Each number is 128 + 24 x the weight over its row's rms, rounded and kept within 0 to 255. Layers, rows and columns count from 0. The size above them is the row's rms in percent of the matrix's.

# layer 7 MLP down, 160x320, rms 0.172, rows 0-20, columns 256-319
size [109 101  89 100 106 105 105 101 102 102  89 100  93 110  97  95 100  92 101 106  90]
[[ 94  65  96 115 125  92 104  99 149 112 130 114 176  91 149 106 104 123 115 186 134 140 113 115 163 110 117 121  62 114  73 156 144 137 131 112 119 120 169  75 116 127 142 153 140 136 111 126  84 114 172 117 138 164 103 132  95 136 106  80 131 123 157 139]
 [160 182 129  95 159 160 129  98 152 182 126 173 135 137 118 119 148 146  97 124 107 118 164  99 124 132 148 135  94 159 155 132 194  79 146  76  90 125 133 175 132  89 140 141 135 102 155 127 106  83 132 106  87 115 131 130 147 113 120 123 106 141 156 118]
 [127 105 135 140 114 124  88 139 108 104 130 122 138 127 104 107 110 108 148 134 172 132 123 167 137  75 158 139 112  91 118  75  99 144 115 113 127 127 144 119 104  84 141 105 167 137 120  61 138 114 178 160 126  84  97 112 175 129 121 136 132 120 144 126]
 [127 141 153  82 167 109 107  78 108 108 136 111 149 119 148 106 134 102 128 146 102 140 115 173  94 100 108 129 137 144 121 142 124 114 141 112  88  94  81 165 127 138 124 115 115 136 128  53 135 136 152 131 110 124 114 135  99 158  95 103 114  78  97 126]
 [136 105  83  70 139 150 149 162 122 126 100  92 107 109  77 154 110 155 126 151 101 108 129 121 134 158 108 127 109  99  96 118 163  98 116 147 144 105 162 141 130 127 129 117 115 129 153 180 143  73 142 136 121 144 125 134 149 100 151 142 144 130 108 128]
 [126 129 173 149 111 110 129 130  97  74 159 140 148 117  91 118 120 110 124 120 124 107 132 129 102 147 106 130  97  92 139 105 136 110 161 134 115 101 149 106 106 118 101 108 144 135 134 145 138 156  91 117 165 140 140  83  97  85 152 144 111 126 115  80]
 [129 126 109 126 141  86 121 110 108 136 148 167 143 127 151  93 162 100 167 106 137  96 130 133 109 128 104 174 109 142 121 161 147  94 149 127  76 131 142 114 146 167 127 120 142  97 155 124 128 138 102 103 110 152 150 120 106 127 146 133 149  90 108 149]
 [126 147 133 127  92  92 133  98  96  94 148 142 131 141 148 152 112 147 164 125 125 127 140 150  97 138 113 125 133 114 139 153 184 138 109 116  93 102 148 120 108 129 151 170 189 143 145 158 123 166 143 111 161 123 125 120 126 110 120  84 152 122 150 114]
 [ 78 125 173 102 108 117 170 100 114 185  99 143 143 123  95 137 167 153 149  97 121 118 134 102 145  94 119 104 147 182 127 128 122  98 144 143  86 132 119 113 150 126 149 125 131 107 144 129 111 119 118 136 139 166 134 137 146 160 127 106 148 131  98 132]
 [162 115 123 139 121 144 137 159 142 117 126 147 113 132 149 129  88 129 132 116 136 154 148 138 134 160 107  93 128 116  93  90 130 137 118 173 146 172 127 123 145 140  92 117 156 111 155 131 141 132 183 110 112 100 154 113 161  94 186 119  84 113  81 130]
 [126 143 153 113 132 146 168 142  97 118 117 185  92 143 141 110 113 147 106 163 132  97 121  96  99 119 148 105 123 113 141 125 126 144  89 168 127 121 132 109 110 142 130 128  93 126 112 143 103 114 155 150 142 104 138 147 152 120 139 103 108 147  97 143]
 [ 99 132 134 138 118 113 158  96 128 122 108 148 129 128 155 127 169  73 120 165 115 152 112 106 116 109 121 131 178 139 105 128 124  84 132 104  83 125 160 136 107 108 102 163 153  75 150 107 127 148 137 128 118 150 117 130 125 118 132 120 118 135 131  83]
 [121 173 151 141 120 113  66 135 137 139 103 135 146 158 167 158 132 115 119 153  88 145 107 162 130 150  92 147 145 141 136 139 123 116 135 113 133 112 179 157  87 110 131 159 135 138 137 150 165 155 123 120 132 103 141 109 117 108  89 170 144 122  70 121]
 [117 117 101 144 160 135 133 153 142 111 143 134 123 111 130 125 167 107 142 101  95 139 104 154 139 157 125 108 129 121  98 138 157  84 137 127  91 139 126 125 151 145 137 147 100 108 156 147 104 117 105  77 108  76 137 102 141 116  95 133 100 118 151 123]
 [135 135 118 103 130 151 123 120  97 147 145 140 143 121 107 101 156 155 160 119 113 117 142 143 170  77 117 146 145  96 133  67 100 123 154 160 135  99 154 116 125 151 139 174 129 104 139 160 168 163 135 147 145 127 139 134 112  98 114 138 120 126 127  94]
 [136 126 110 146 144 122 116 133 112 107 140 153 130 124 188 107 144 117 153 138 159 118 138 154  86 105 112 114 149 156 121  99 114 101 120 130 108 153 133 123 122 106 127 150 143 111 115 125 130 132 148 130 154 112 120 124 125  96 162 159 119 159 109 104]
 [105 130 118 171 168 116 161 106 134 136 147 131 142 133  94 112 130 113 139 112 108 151 138 150 134 124 110 142 109 122 101 159 137  94 137 117  89 127  84 154 142 140 137 146 110  92 120 124  76  72  92 136 155 137 136  81 151 127 108 153  83 133 139 127]
 [125 158  86 155 137 126 103 144 109 122 139 157 165  77 119 148 133 126 122 100 108 159 138 102 142 140 134 119 129 100 143 100 118  99  93 110  85 100 111 148 128 146 110 108 159 103 127 157 170 118 127 103 149  88 159 119 140 136 151 156 141  73 122 126]
 [133 117 139 144 143 142  92 103 102 134 154 145  99 145 141  87 101 131 146 122 146 135 114 115 117 150 119 139 130 140 128 129 132 145 135 164 109 108 134 127 146 124 132 137  75 105 132 133 176  92 152 145 149  99 102  93 147 131 135 144 114 173 135 166]
 [147 201 156 162 158 116 100 152  93 151 148 118 132 131 127 111 129 119 142 142  99 166 154 106 112 134  99 150 115 142 136 126 150 138 142 140 142 160 124 122 137 127  98 111 221 125 104 125 156 154 135 126 104 109 106 117 127  96 132 132 140 111 142  97]
 [119 135 117 124 140 135 162 160 168 126 133 154 132 127 137 116 145 115 159 106 125 173 118 145 106 135 160 138  59 150 104 124 144 120 132 112 123 148 126 166 111 133 157 130 154  89  99 146 119 102 150 113 107 116 154 141 153 133 105 148 106 133 107 109]]